config.toml
hidden_size = 832
vocab_size = 32000
hidden_act = "tanh_gelu"
optimizer = "adamw"
max_grad_norm = 1.0
schedule = "wsd"
Each number is 500 + 50 x the weight over its row's rms, rounded and kept within 0 to 999. Layers, rows and columns count from 0. Numbers have three digits each. The size before them is the row's rms in percent of the matrix's.

# o: layer 4 attention output (transposed), 832x832, rms 0.0142, rows 287-322, columns 448-511
# v: layer 4 attention value, 832x832, rms 0.0188, rows 288-323, columns 448-511
# q: layer 4 attention query, 832x832, rms 0.0235, rows 320-383, columns 448-511
# k: layer 4 attention key, 832x832, rms 0.0226, rows 320-383, columns 448-511
o287 100:460450467499477485555391565534557502569514522540512506555511426527504520524521556399462535425496559558508520689488484632549493477432575420547445471444472392559496500474491453557494498456443522
v288 090:470575582436466575524461458468483518582472519498524498512425513404436464544559483443514557549469388496488530504494468554545548424526485447526471514478536538549554500472498445433413491486518484
o288 087:523438419520506414426574552566623543445518502509477533479554550572510449487509474449494459450524589542536506497494546492505583580488517554442525442548451441442425425574480513570542558504429500
v289 100:477581593518474527567557574411497509431545573531555493540619454526586464428535594465474568472421528627425553538495494500529549577539406514570466486619558415467453390478410502505405494572572517
o289 098:521461444516549482458501408412524456606456469486505534445462533470440541512462386499484409561543419381548487549521507477497473422473598555447579461320429547560574634552514523418584585407434560
v290 095:445546456526615491546427478440465461434445457418428609565531504433509478403562490469475483589452534509502526544536546412462518458485462508551413497400553491517563527479521387479488465588467511
o290 094:479435503538454524485540559507516587527555585587543452482512508504477477529507431495516484408492521498479505348543514623487470501485584488486592516626495454446438449541553603448572508484491505
v291 097:496460421499519497481487543434483556445492506457526473484484517526453422435531473447432522491399523567501435420574470476550489498451533586545511467417508494546473531489491459527543502511413519
o291 093:458512568501458547407505450546490458483481510618456560495544476455546556537468528613530455547589497476438586644517485526502444518497477392497547444582513513480529490437527598494513497432600480
v292 094:451376436557429541562461549464473448501494477556515517462526508490499428487547494465407535446410527559532485524533634538461481540429535452464480499408479515533549510514511486535542416407546468
o292 089:482577577449657522479579407576464501487396496481490469528558432527525542492496481615527491512609508467522577527513423525510506470550472561532499514631589551521517517493555510483498550558429523
v293 102:434536498468567448512553529480508463557509395451562455464576476407447393547532577498447586574432501427445484516478570491506456489442448545533522409522559504521528552473429425511408492492444461
o293 099:531500482535487539544383592499513494476507559582498506515498478532534562450468408440541466419567459517528559388512453593449501490530501442410522569507470476496474525476561548543558533470565566
v294 100:565359500486515474519536583460431563557431499456496514487502538506465453515554532492520470486428534546456547429451463552440423522449498436549559570489406555560579573533396538553427467569533502
o294 099:465626520478499479484461433541542496482596488502552405521517527461463603504482515573493539518492572501538434621559557411532567530482512501491435490456581530479452506504601490447523501432518460
v295 095:462484461451538449515552470495419520487567467468507485464460372470524501450548517448444591532384463495521467558490526522449541512533604557522489503517484440435464444447567556470470479496478501
o295 087:451574513491512517533477528500525446493464530481512459525498563554538527544584546516541452450607461525461561518464477478520465543479432544469461541492566511566540499538475433483520433486490538
v296 099:502470535508528474460516476420430479539487433580485522524589558481493427447556582444450442437587442462530424561460429445523507520479519494562512499561524573467568477518517528486503491541506497
o296 096:449531457383491517572423577555545491457500546379554514470487462554501547615522419491505513502405527537495555467502539549507466510508530494450470541519528468513468536548508500483516490506530495
v297 095:511563418486445501539412583550559477457451502517466504591512423547499500459483492442485498450546511414467508578548469535536572545533483538440521458537536523468538452544557561443421488506461461
o297 092:525453581539595562454500444426519473473550451474496535462575544563455428554570453583564504537392457500511448415450496373440433487434471443569417553529522469563480483538517439500510537589535544
v298 099:510460494555425508608494456427540518396487560516549483504420527384463537384409546446536459552491490466590530452597454583432434535524568525472549519527416466495541544426523468540477450424538509
o298 094:526524516460577511389513518558431445554473399507479542516585490589569402592536420518490484398488498439408447502381543359529491453501490545495393477506589484519513380513422493482451534551494549
v299 096:446466449478423535503614480506485483483568454619476443521560476434589442431537534474444518542548533628458448602464500506483604537475563482434557530500483445416503423484424581586522463542432502
o299 089:573495535467583523530464545461489564459483522402519535422529477509413521544451525519525488467400512396563528416550491432477316407534489476546514498505555535554495618476569472390493503481544479
v300 089:559416553525453517512553494546599509554471522591433507441418526470460549567445517417541550463545524502547576492580415516504562535427493499512448586520491524499519538517511486506450532507538511
o300 080:567540511506506500425438443472451505468496467479547438559520501565548431408491470536489511495449482435499443442423548418539362529530471482500488465512500512485549476481513460553483589522382497
v301 098:466548559524481430427476566567490538441485408445462432458530481504452487520556431511512496552552534506459435514504571557478497531438430432505496560555492634582477483532477467516587401571455529
o301 092:529535428498522576594581454469450498587545472509547478490429599529505456575488549463430553484470521444500530513522477481541433488550599583504514474485476455448538500437484551491497567419513518
v302 092:493522564458534508607450412558514503478506445430564472520516516411513479430511437434493505551554462494534429470533580505583455527585500502501553512560444464487492511464455491562477554468454486
o302 085:477479470511494478366542590425557457573552479572433498486465545546490555569489507562485469421489535497433517546423437582421654503492435536492489493459497518507502548543519497486533442507568571
v303 094:528554555501507542541422447555487447404516587543428498485429467477483595541516565566494426538503422490525510551572392449498492539603540575539525551533565592557444553406504462427477393535517434
o303 093:524444480436411463453507512481549542565510467466568473492561573582474407468486452522488533434535558531455521491436618555490519499431478489487466519430497462452455481607571501479488584496471529
v304 096:428420535516515515525447575554552421548456452511401440514510578527507505533540521474501506564480565507457479586422469449556412453531498501513438530488476455542544428550487409457546541532437517
o304 090:461474445497527547466573489406449532516474521470627494499436383443498550400563534526502507492506435507533509397614561539405600462500461462476516474516551546425465545441561548491463479479503489
v305 093:563520458430516555588550535459420497529569539522470592487453511465512441484507458443555501519492450523499519422418567561553475528463458534508525439508508465515476473525513498460463495516369544
o305 090:442474510501467453424470522549503483545466528476553505510522485531531476545439509498460520434532544544537465620515453486487491492508545477483469508485520554477502474547469580447512567526573505
v306 096:446429468513577481524442519602543544447463446411564492458430574586399628451474497570416527551493569499517520493546480486548523506528488500425468582400426497546569468541508534471505554472501478
o306 096:490601545547416467523532528493475481525492615571465498471538432463581361512471448421527553373481442556578506446446485555466486552551527537601521535604527465439488584518440485530466449503408538
v307 097:534454475541456536520524462539525459503545467610489517428398603524466485506558376511538533546455533494526426502539553534459526549469482482391467436462513413430432425522419474433400475467479510
o307 095:520568501457546481545518623458418483490419526418503432594550345493519497487496592437516497466539520466482568549454512507492458472516516521608556542506539568469577529541524481539612522566468517
v308 096:543509553568501542389533574436531450464517497429529481481512575494510454599464494580458444483551455472511526475532530512470514444484506441490526443566426638564463471521505587454358472535493567
o308 094:471483449490459522642373459548560519467502534557452465537486476489542568399588571435525504560455551531465500536448472511539436514572537587533485495475532372468553497541492389517527490499536444
v309 098:505563467538607430487447573432561488533494425564545521504444414535514457437519493500553572483568501411573524522499432551505420433490478457530550463573439513595546578467494504522548549498502551
o309 096:450464508455363519524537508526506576528562550445472428461483599509514544561461494450486455581474543582481512498513549474459498510465501543423554562425509466468482424423546543472520500438528492
v310 097:498399549450467440517415441539492479530517459468426452384535531570461480474569501563465463551507486462552500444500419419512552527553604531451546484446483603544512550437529516456535572599490515
o310 097:454590442534436536440535503505515553480502497481623504548477401414536519468443499431469502501499482389446542487498582602425523512492376506487457530545499416521486494514447451618507487467510535
v311 093:476568517461499486472504512467457506422464415565445446441528513571550484519516592535543548535514546426510493402500571462456435548469516406545531502471497427440380473525503438551448502542582492
o311 092:543522497528565495540542509497543433526467545402578458541422558488432533482514471432429478403466416528488469623504490534560450482557551524427414452473531564535534526506584550446536500471432498
v312 098:486516482426583524544477551439538551502417466431526555492447480489501496563587556447486471454411493595486519473513520481494505587523461507508512550580469455509480423557459543443568432590567451
o312 096:438541485561394424438572445490547483536523546513503415496569578488509488484455415497452566522546523453538427575549448490472473467516469505501460408341496514522536573460537509518460565437536537
v313 096:455458521509497544559416452524561502498434481476444531421560501588548515442575503481485547525508473486503552511531440442415586516488431480563528488434541404527469578546450457438419472450546500
o313 092:535544411510510432416550493535533521480570524515604500542420514418433462493436492542501507466523471493485443548497565542575433514422498477510488502495444601419495505458496508547534588525501548
v314 093:442483579540489549472488498479487534524512532551508464470528562423459543402404433475589568538585490454548453571573519577520455406574483475477440480470464539487516517493536440440514508424477443
o314 089:489465460403460533522464481486469511504471478413425569541428394534520539550506556493500475430409465469492579433429449498473614569500470566490485471653477493550427570507499550592458489527477561
v315 100:491462484556558544562572539471491567569526545478469484515511577522429497441501433515532549436405427567578446510485498478548432538570550497428577514467561558547474558529583475589426553455470497
o315 099:469485531484467525491387530547539473419457499585474485509518488458520537517516614460523473581594587438462519518454534580479503452453476551581398519514456446484522507396474491426560462492513404
v316 096:563477447547458410497535576463505500539515542512484506481514469460564491440465467440488449515550544506522517511570527517501555550393473461466464525582476398492515479516438563454498429494534467
o316 093:442565537427546593463531414586479497448454445529557476488580435509467554546507522474486596519424534468509516548521463498472355471564469473550518510495498578482477523469484434576437511525482492
v317 099:533470491529474487510493494448449396450476523640453433579452518554577591486507437408478541570518571410524534374547546422456609558518580558421492489475422531494504489538401492495469531508573532
o317 096:495541515482568559478504528560461591587461468377523500430494512488435460486533601640514467450517465585487512725482515536500348428502420396519577459463528491480529533465676560481576434504486569
v318 097:482486539402455531587524437467420478426516505574530511531444489468455512461548536581550518509515496499502416513482459550498488456530554512477539589451425458361514461432560489378453569522424423
o318 091:502445502525542478402423558546499529565448477408502511438512492526518492576494421436512490468464497528541569445491495428495525528502463496512386399504558542631533534585455561564520425495564544
v319 096:445486477567588482581466456539475479464575468391508457523572459528546547537465521462479447537532374519496488525470538417500554416453505447545511437510491423466546547596516535469526444561561492
o319 089:516489498486485498439528603467540495515481490527525459530486512429451456502525517589565498504460596532565470507494467553441556531535433587444467529503444542465441500467470451546505461466505545
q320 112:514367461502567523523558507533403549475514480485477459470531505470499418437553554472569515592421479557428516443508525545502412466498476466547493475542501521472637466441591460478474502497564343
k320 103:526450455436472554490508469516406526493472477565462475478570485472563542498415560440678467508488545531451443387436520474410505544527441444558494484421561562535546457534598535441482603529493541
q321 110:458482515496456542570436405372472431436417467461549513596567536467473571505545498521514466592512458445583474429491512491479497553459422523480476486514543500506504471475551508490483386522508504
k321 107:489557524490452514488439441420506526475563482442581501528503517512489519550656514528557463584418460558449481444462454514423459519414446506551487524488480487557521507486595546448530515489640420
q322 102:549585524521493517451525536558445473509532615560496455484452565453525421498478572484484411436495434535510420520518589494609509410469481453474433520486439452439468434548472493529513538430450465
k322 106:550539509550438474471463485518409509545548575542444439478443489460459445517449538543572459429525477529382434486477458510506465417433518473476416477487474522438503420514412503515383503395518468
q323 098:459434512592450527455538564477550536464479476502508536591427411491517510484558504487394431495377535410473572515584481525511466503511518480451534585471494547587472620580476514520534465436472492
k323 102:488516487611557583509496572508549472568413447481439556597458515530495516558502482441425524435536446420579571530534479579565457544476517519456600551476546454528438611530575466552614545500503468
q324 104:541437458436537571599467535477446453554598390512583459476506460492561536434474469508501505491586482485512447450465583501490534586465527531476502417505466484541566542430470609444496452510539376
k324 106:475489520502537483571404492462417552463424471581463445483472539477442579456458491493546538592426504527480512476464488385492486447384528490475517560478483413592517470506531548414466528549421425
q325 102:574520459557500442485580535461494494484466502519459564471527479556387512514567557437528489515447466452458507485525454531532542541385471434523520503523518463484516401465473445549534429612466509
k325 107:568530580459573456469420493507376411389480515504489484446510414530521440437520538531538395531555557547523446534440557535524481500483466520560458620548516471434463458480509569467477523453506621
q326 108:404491485564442538491500423489461566505502534538552492431444582485470481501474603567505402542511392527451510516414583515450482484450419444548536540471523434497556550487535492571452547445466403
k326 107:429505358555485597512558510478459583483538487522545525389522540439532572574533505508502525490434437514488494369437527554434445579457399452479482483530480542460518569520551516489474561424542459
q327 106:432456524595420399497612492441484427578487559500466416411486440512473532486473517497507423517451433437485496483591548462501522507540507426432573547485476542455548468553461530518533525502447540
k327 101:498440483528483434480509507425497410499485467498490443486428485555549566453528535464399472477512517467436481490617564524580506498456472508487511528565433465460506489430503523530557574440461525
q328 111:450427552611483511553466541561508516508471475480523527536505495505436458418441542512490499569571466551400422501552518449555406387504465539475570540489524501544459552498442535486516449442483474
k328 111:379497464550475342478506519448462495428430374534519561543490480437504504559490536461541502476524532430454540496588519549433412474516481496499440534522490546438407559479416437539482417560436528
q329 105:508622478460492559613495521414440521541540429475561522531463526476549528509508495570472403500532475454511445487424579516527529593480497568457528469466491480552479588502594499504496516398492470
k329 105:424513497459492487486589514475478644443522525511540552490547535502472524511489563480544522552462427409496497462579495491590516540505458428478529470489541481560557596541600475478448437517393470
q330 100:453443474517576540575461422505422472476414419429437491449498547442538573465437582576512535423531527480467512555479411544416426538542454433542452513505442569510480503489537496512522474532458555
k330 096:445483402587518554489537436390507530543494508452509477552414606552474473580584452520501475501495488385500529570524484468540379526486561457546514507547483519511429475455558510524560506523532601
q331 100:444489457614500562584512517431484517584545499492589421512417551427508545450507503514414513503516467462439460416550478543446479567505511474558530532536463411521571468415555563493446491475488474
k331 105:470480475531478538525581471537514507560415479467556510547562574490506506571504480469418524433455473485477541479614466514484431492564493366587509549521535470535405529450589432545597562543419490
q332 104:595481492540517477531501581518429400553494589513565545463517463523450498605498337521519473513530485489513511487530486463583587574537528535377548422411566519477483539525483449483519411553466522
k332 104:554473518425495502477407492525413470529457514549463471402410523570440428501438545469519449548432497478488514496547473498520560527491539563476527565426434561525583495445500528501427472553582549
q333 105:471502595564475532509602557436491477470531516395511514497548573430563482459491512542476458442460512421488566430420489567446513488440514474556620526501486591539447565444525451428518551508518501
k333 101:423490504447500474491602505556457553509476579522529488559602561435586509489522519537525480484521552449580546446496473493499504439468550504566506520582460489537500460524485412547561583466436470
q334 106:553452541468491501479513451528510469430553525570638464438529403469393424650453461483546433480522482561555471521572504461525580545483537447576501566586503487560521565561431502471499463458571470
k334 107:632451524471516464488510502465476433437542511478561373488495407537551409572462566547483482476533465557550531495554460433457521453408565449510483522482532475526464592493511448583595522544553476
q335 106:512542518406577440519509419599391375533340560502446529512507473499392483591510548616459515532508518502461610457431437444527516476521379470525474591404553455489551497564517489455504491482507517
k335 107:526544552502431560581542486481429456514472535529529491465406486518450523563508534481511406521619583458485551526406458472482545452495454450540440474478503586624532513573595529427512432502463470
q336 103:502443452509590488469541482515550544493443652591538497462524491403449494638554475514505544537435498488428441478507370538592496485491542454526501478498458547590528545518441412452497494402495477
k336 103:472482456518509499510522472435577443528520533454505485484489397494623456532588509533473470499495499422481454522522429576473500508525546571462501524511473507473465609507518486582531541549475551
q337 109:600555509471501517525524454504457450511540542534416510456490456539540466584530455492520415516503488544500491581526475426536515540423503422473518580515619470568534430493480476586522544497434545
k337 113:542561552486575433466519538584401449494534533418529499570429442565526426528443477526569517607566476470402470542412568451477572413542490490549477573474479471562561556489480501451573475452499576
q338 102:536545429462529383464536446532454522517562519610445485454564419468430360541419571501521465516454518504452509508517487526528461547507596521567445490521536469461474423626466429495540577555516583
k338 105:584458495503567432507476455468502459576520538564417509437471467480484430464509477454479521390504572449520463528525412510451461474444573543481507520492509512541410562528437507572558522536466578
q339 113:498514449495524469531439592511544544491434551472378528597536490524580530517568486492511524532542634463555493570486529531463532512455502510558495515519431407412359425421614516513501510553536505
k339 108:547412439479564466532522499481497438523504512496454501363422517545464472448441508458485477519510587461589533512531482542583510506498426470465420512562478452537511422482511558487563524511543518
q340 110:446404512512431523544491460557438491450549521443612446502416569487553550544510473470548533628537410532455553560542562510418422476456494411437513506566389505522554495438550564442438429554419477
k340 108:564473556398478506481544424508447540421455544426489477438522503536496522521503531459529608566525425490531464471431472485385478481473438390465570434471517497467488514544526477441498561490455479
q341 102:483453399466432558522406503506426424453511432480520488608482444396492594540483477534498492498558470488588607675555538452584480546547487550474588406531446485514545440532505493523498377555494493
k341 107:521446500507501503547457509536516526496564459484465573416482553470453500503476486575468496507442546508538544601485537504523520487534532404426515348524466473547553453415527561551561520462571488
q342 108:483515550479504563478495412516471490363564542556440500485434554466472596515512452535528539489491587463523425478465458496556523456532470457483577475589486445531505464474458542366500566582546561
k342 112:524472494522551645508443482513470488440502453467467429479499576452573481458500532503500570448456487469441449536483503487527474370496530541471455452553433464528526416512480552375497557555525550
q343 101:559463378503444489422505479448443503532357525533373580582482475482491548505462481512543538435407593433501449514572462491635462483449486437467500439527485428555476437582533491443619551552530517
k343 099:441489445507475515536443527369590442564541512562454521446517586503420521568540508580407444540470583477487543551502480487528450607522414492599537489596497440539500552519586477523531435508529498
q344 098:459446518564474509599439477528496462430597432529561494477429547481556478394454469402393523518487514505468513532493504583433449521574565485480550483573409456500506552438527550503459493526476484
k344 094:401494537532527540557513442593523572419448521556473504522569490415568490483525541500489515447467486509421483435479492438465459450535541426489519533559570475564493537609459450482482445527452518
q345 102:462513566531576531571465439447411491430508504511549451503554513507361449420519563592486525533572495561560507526524503403495465536389533595502494523493568490495560451540577448507458544545453571
k345 097:563531533515548436502489517401445513399534484574475536530516432528421495478454530505622514494469491437555515453561512436507423527434461471548445522528566435521447523595544417473488473505428469
q346 104:473470500497468563462493453564542542455545519594569545448487480393530489461489577438473516498408533515480521536599506578513403453511518468459521480539424578520495487561600482495360542529499472
k346 105:486449479522467471511536575596495519376636518566459500562502465487655461440469580438658547528427479559509451451599473535451507538474550462487520516544515570484454530567539469502507499432435483
q347 105:547607485490458477500527616430560529501432521386451589494483450591504490482549476522435480490464513454500390430541512446457543479478469522476453467493476475570409440575490574455537493465485585
k347 095:521556506509457545461398554455493479532485469525453500470490423546447544481579476455336537524518531594550569531569445522600536522566452531553540504469399519448559473431420485515505484536616520
q348 100:517601463545477574483501467522558456570489466474542481549628585599432420486401454494545425484495478497555480418529463434572601541478480442494500580457514559552441497509542539541548506538543528
k348 103:504581600514460491558429560431549450528477463535530502499430439597464468460489438491546401532547491519545463398611522454532538532391500499527414552515380448529557491368545568481487531570631513
q349 100:483469477535524575525472517477519513509428505440510545543521433520483506454528509564465488495491548470550597520501498514439509623571470407414501452573534440548454401539556581543574576531542492
k349 100:394432442508516479540459445532516528597481510480550599608574502526536512603593488450476448475430446443487546453523489538506511545547448440561509592541484451574475426552620459513542573529435591
q350 102:510489563545471582529499382439431462485593426462538516541404560448535549444550549512435449492459374475465599441527503569445458637505516532459509550482574505578537500489534477523430494471420417
k350 098:445502567535528457541553560588487487513502476446450542596560439574584488473517547450510560485389499568507516425559528531466474540459459466478501487510592490491464495523538506537489485464443482
q351 102:471457527555478511487571492420459593512479523483489532542430473484588547446483439447447429539489584518460519492401562531423481498442619471520601506520409432485555557417421545468515407552507459
k351 104:438497493526482479547558494489473481509505505505480586537570613486555591521552515429466565521540474531609502511420564531579481534603433455513561445546469481464480560477504486476608547576549445
q352 108:586499537478478374534447513431505511476463600515600566509492498519606448549470497470437484525509507496480369461376508522463604447432484504480482467428434575514443504574443584471546506473558424
k352 107:577527468453480426523447559568465539501416527483488555469503500599615533552621417485382530491498505542485457572380466489507546422482492523480537522513541462463404520475549438538544422550597473
q353 107:483521536472445569469511501499473557503592514513407489527485464620516516467475597463489568442497513436530538549414529525532514570472481523475432406538521441655394525532456573553546539459509555
k353 108:488581576462467483496624550546453540522534534437467547599534533607527491575550482586524584463513513489508511493457531554548459562508525508473429526583468428508443453589545448388556484469528497
q354 103:579559529533442414430376468521482425453516434586456560494418483559408446575491404476485613542420469531438501475502479496472571452524480479449517575465470501431439517470515561495570562546493537
k354 102:518428473453543484521541474589472492490497460534482494469494528472487398488457535494589614528490421626475540453502607489565632412585417543512466466551533468492550487572454456497474451572423495
q355 108:576544557484531432499474472509407434509480518459546500416530575415503507503547598604541455431538413456522526346494555507486440553452446534545482487544619532353551517433512550506425469504432520
k355 107:559522522514496455433426423399465552510428430496527412407505578432495521557489497490504495504473561554484446441444499528419386464460468463460530497525571511493479468532567565477450444458506524
q356 104:567533490563460470459512439580563431554438440431489525537501469450485477427527495523421500500476417491471497554400602512449504441517536601416532555513557599560452480503555552562460470458489471
k356 104:417523468523471435526452526532459473492578415446482552559467580464522492473498499502513548450535491536516510448482519455492559466506509566469408501426528560478478498460483497561509555448478498
q357 107:464503540503529483543484508375483613513536536521619464509548585455504518508504504531483487529587459435612482469415448568530478528521438539535485547552564490529550471512534513504521474424562513
k357 110:443463555521494611448421454463478527543485550503540561485512570461486523508538476508468425505495470459485451508494545463490427470489507549490515554503474493555475532489563493467619458458470408
q358 120:500531469402414447448487553449498536476535520543532493490527505489450460535450427526446530482524495410535483468478558500576422471577436456489498514511452494452419584508472491472457480463506503
k358 115:473552423482438509463520513462480530528584402448550550493540578508480531474447512475401524451553514463452543481494467524517523563535437457492519503534438559527444538488505535468530532537650423
q359 106:463486476496488426475462562427511515428450455555483508498521541460496418534471435414428500492463490500493504411517522523474490469564523452541547630469525494515440494525408488512540473488481443
k359 114:521520441534490559508544555478528496481424558497491568535500529498520522489452519518472624506519570447530517495597515505534533571541451535457492460464480517552481455488393478516538518527528550
q360 103:576583445496565524481446520510374501501537432556481526424509501494451394517476520525599473478462508576479471501482418463557458515434579562531502449496519542487563568447578370540525415538468582
k360 105:507493536432532451466472474488420490552660515517487441451481485443530422489428461497646454511499508463507422535446569536450545473438490537543515391427470531482448552497394544477515398429529596
q361 109:451497429533554593577445505499470524449612543466455496484541563445473481531551399501570574478494599434519442561483498550588552498503510492484558525553481493458516467381504499351521471551502463
k361 108:491409524493561585564391493515522545452567548501454539498508492482494466425427464468603536506514484420544420495461497459535496468531429537527505486440402463512516514408427516425504517479536431
q362 111:452457476505416414512581512513487479476415588451478530498487427444599487561611627508514512594506464405530517467485527483476517407509439446493469562504495509447511465483523443539572328480457501
k362 102:513489474515553436493503516430521445483528527517497435476544514498518497548474588481451475481513515457432533565417476472481529449508472427528508497498468467510558515495455495546597424482495515
q363 103:436524525546460537480481491528526437568421524446467545638589507554601517513544422534544453530451495475493506501556507478547462460540465533510499527522608505427456491447555433464493511573528468
k363 103:427434421543490577486479528534502455613604478419550525546512516533453556494501510593559547509490471460567534457489554510530486590505511570477513439446518443516614381461575540448540516504559513
q364 108:494467421526489430517482494430481600516479623487433476499501534504536507440458553498459529538404582551566500447542508561514473506559539492445510445507516578479452432517476466481535514534526439
k364 105:587452426520552499530440471459503379506511479462499508465538535450552538508554550531486551430415478545555501465523512571536433518621453585527506521493446537422524402527454462468456502499472521
q365 105:541413475484540502566588441499388478505550511507581473390521466474443493476519514519498525486532523415397588446500470533496615496539535499614477512438554564419625439510480544452546546541542458
k365 105:560423508462543516540471433446505541471418488406559432320495512521524519528495597461557428521543451523435523394432439450556452447412497570610481426588480460449480493518561504469577602421438493
q366 113:546506503391572536463540452528449468534407583485491554522437577542551531520482481552476499451440525537507489501477475565503536421552452504526412415403560503483526501512512578456480470475576497
k366 114:478492509515452608462587478490488532578496551485554483573487546482477541499531554509527486391547555579471593471412491482430554420573448536474434371489544557550496465532502579456506447535559469
q367 113:459437483535504568579394546501451468512552404624519422388468597485531478448515565444576485553532495443543571535484442441486422482578450456439548452540484537466614360452474492459453575547512436
k367 103:508435540446553508545487529543490528439419465502465417428545460498461484441517596415611549448494443445511507457492499470440386491518488468457550452476568469499536477534435537524449548491509481
q368 109:552492577413603440409404492500492541543476462517574388493539581413608496452449456417503528495522566555475444515490481468521388476556454498574483451457448578525561528470544468521490514456509511
k368 109:448442583414515483448484483549547456540446444532417464570497436435485498454495393477492511561552513645479484530500466416508480514538551482477479429468559513522520548427415525454414531482490482
q369 109:556586405567516523593551591492583497466450446382472537520545463535505565486468524534456547483516557497532498502508438506499456502546553484513475420433476571583453471484554477587567483533526594
k369 110:413472528556509484540549575502618432553572455433492537544586492493505484557563444429511486562440479447409487541529425525601517558555588411576491484480484509546500504458495414565585436486486534
q370 100:438408545425541476407394467557495557536424580526518495457429533476443553500458492509595568472552473571497497437415481515556444470475482493569531540452461525511535434480445607408465518486503516
k370 099:580473543470547523500413459402504514604503426499533457444440528449518482495523450519477560456581531498510407566535495509510424487535447455579493452518493517465511473429525561482537560476515537
q371 108:483485453422498370430521447560495593479500617597515487517465477525594503570497579428453501469494507530475391557517433543492515547516486537496527523403427495492431608558389450564492365405478520
k371 095:507477413491442559534609464525487557507536485513480563455461527491549491477498468471456510476536498506407496602449484499552584474502458609466554441540504419498464585449441520517523513424511443
q372 108:529414461475493417440439419491543468576563485545522428550454384537533548564530532474442588584517470554395444487586571575537417482514583437482496530429454491517457519605535594467510456465472466
k372 108:451532482523444439475420454511486561556476454503455540468422483420459561452592573490434606597534473471424521618532509507569458465480519474475508520506463457554534544547521548517535484557405523
q373 106:477483537574444472504490598535488386529470512483441479499589446545530455442517498497575457480625533429499524480467505452488471497479494500511538531547500579517441476447557468538557481517611468
k373 107:441441438587484476569600484462567481564458461452556568538488581522488498487486567532511475530534530474570491419558519498523500554450561429509494497539505508528468421505602508504506570551541408
q374 101:497453463491572577500459437582486516481615516662490509528467597546421467546499465429538511558542483574544404486476370476531483494431515510489414456529491483468423500377504586520478434491524531
k374 103:514503556488536465527447495499467591388543464477499432477475489480467438534509493542566466614499534532516511549398474481404472439505527466431441453431546587497432545521464540529441433452549530
q375 112:517487531444499532537470571524511451551490491573500495427415581495502469416533469467451564476541570577491541502420514624459518503579470459503477467446366541444615499426537617444445570618509466
k375 110:595489535524548459507433508561438595472402561521500484477550545500458459475446568470499567478514519627545442492447485497496453425599498456441520425550499493480472441565450569518476534552455442
q376 113:550558527526423449419533502373477510476471462480495494581584437515433553511556573450386437444452528444437517465535536510459444532426548450472509464412438525546438524518568497532567580442441560
k376 108:472529440542551465468571435535498483525522481540562602507477543540526475529563486485477515440492432534505506539576533578548427660560473440570461538516439496511511575591534478409541570391517571
q377 105:483477469470465531510479442539512460452599502459652468460422510511483496448458553468525492558587459562547555461531506567545531474540517523504438472457414547454549466476484552547456541548498442
k377 105:616564593521501451581501474542490520418512541403533483505471499450466439438401601478521481552475462578470528554465438557481449384484413500481528464534556558487549604541495531474381508501499412
q378 099:538535372453554547461585525487452430447433542539360536450484535462481498499584521580510500430456424449470461451454497508525498470546467414547492469504625525392502487484508466488528568500490502
k378 101:481540467459492539461541459529464540423539426509471537495509569480478438558515505507580532439544550555425444420418504464479459518586481489506455506477583523557465515495588507508510568524466535
q379 109:515448469434495515433454512409501573509470529416489465550456530565520514411567607551480576481443556515485498570525517650435497582507512523523568355405492531588496498510502514552541544468465562
k379 102:485511368543441465474547434461587535549512397478480546506441579484523482482522514572444556494489492488455503567490505508557516602564515464472531449484457423586488469504483497543500606448522505
q380 114:488506436489496421577502467472470551544489472496527470354490447451373496424486579591488509452513499526521598521531517534515449504478489589434510460421525523395588473417570544473440506430515434
k380 109:471527518528502513514559466373425553445561517465544428473552512474458526500469527488546569459441472422421483445503530496544458534450469533545524531511578499441557386493569511433381587390511536
q381 115:424501461507464372536502480475556509563436598491470540558512421578570491496454542445459577503490458443379429541613559459530400464469563493444532578489561461490385549620364470486456483461440577
k381 109:468530460467431526535433577513542434487564453533435486484498453529566439498552518515451594429449534511470515590610509566518546529495488505489541597491487398431461447470472460541469480513499575
q382 102:501505514563569507473454428595505479535608524513414470499489513528484424600444462537506448503563498541606572573482410548544575421501544467495520520481498473446482606442490534437533502443473567
k382 098:529509539564544422526544536525442532464524555453516495583451442515492378484488573538544425475609568595561558451495531467426451462447556452461418415470522479494525463525542456534426380487510510
q383 107:470531436549514444427474413539471424541364478528574498498509506489539432524461509448442555501523485618440581569458463521586438559512501563574519507454482425518475565538497410485453450441491495
k383 107:480530560519552419555509526592487523516382531473513514539438454477493533555588512496454516541501581593434411526489453518516517471488475476490505526601519510501499490485442482564431439453587565
v320 099:508534460470495479507506556492458496460512549533470439425486547541488470441457449475576444382592480433530493442402414436520446518534560542541600497468478512468496551526455482489492522487587461
o320 100:519475554475449528497459481540527447440474422535544509556531591468517492623591492478504509449502579598421430598493491507419512386491455426538429513502506510521533420460544537478444434510528486
v321 097:502522558456467517445553609512432535486508567586516532361480488482438552553464594553473462492540550419543467552528419459471447565491466542551445571489562473548449529433490569381495559496501447
o321 097:476512413494516527542534466529595554484439487374459583537549501480500552479485381523500508575488567457416486388430561487537534424437467496447539459538533535467595529558551516571496404507517544
v322 101:539484565421439547437466410403454456515572546542585555459517520454529515473490494436494456460540578476546477536359472399436513446528515429465552497420450510455534516449464576476432483488459563
o322 101:455437515532510487474516521531527560509505503468554438412556524457509504522511451591490523466483541457530439469626527596509405534500540517482498425640547513425545399523503553428548655562502492
v323 104:553584458469464545556474563558437530468448565386575501632481449462435470444363538532567476373529424522497451474523516525494505487467568527598453528557501491495411505440569549529523484485524517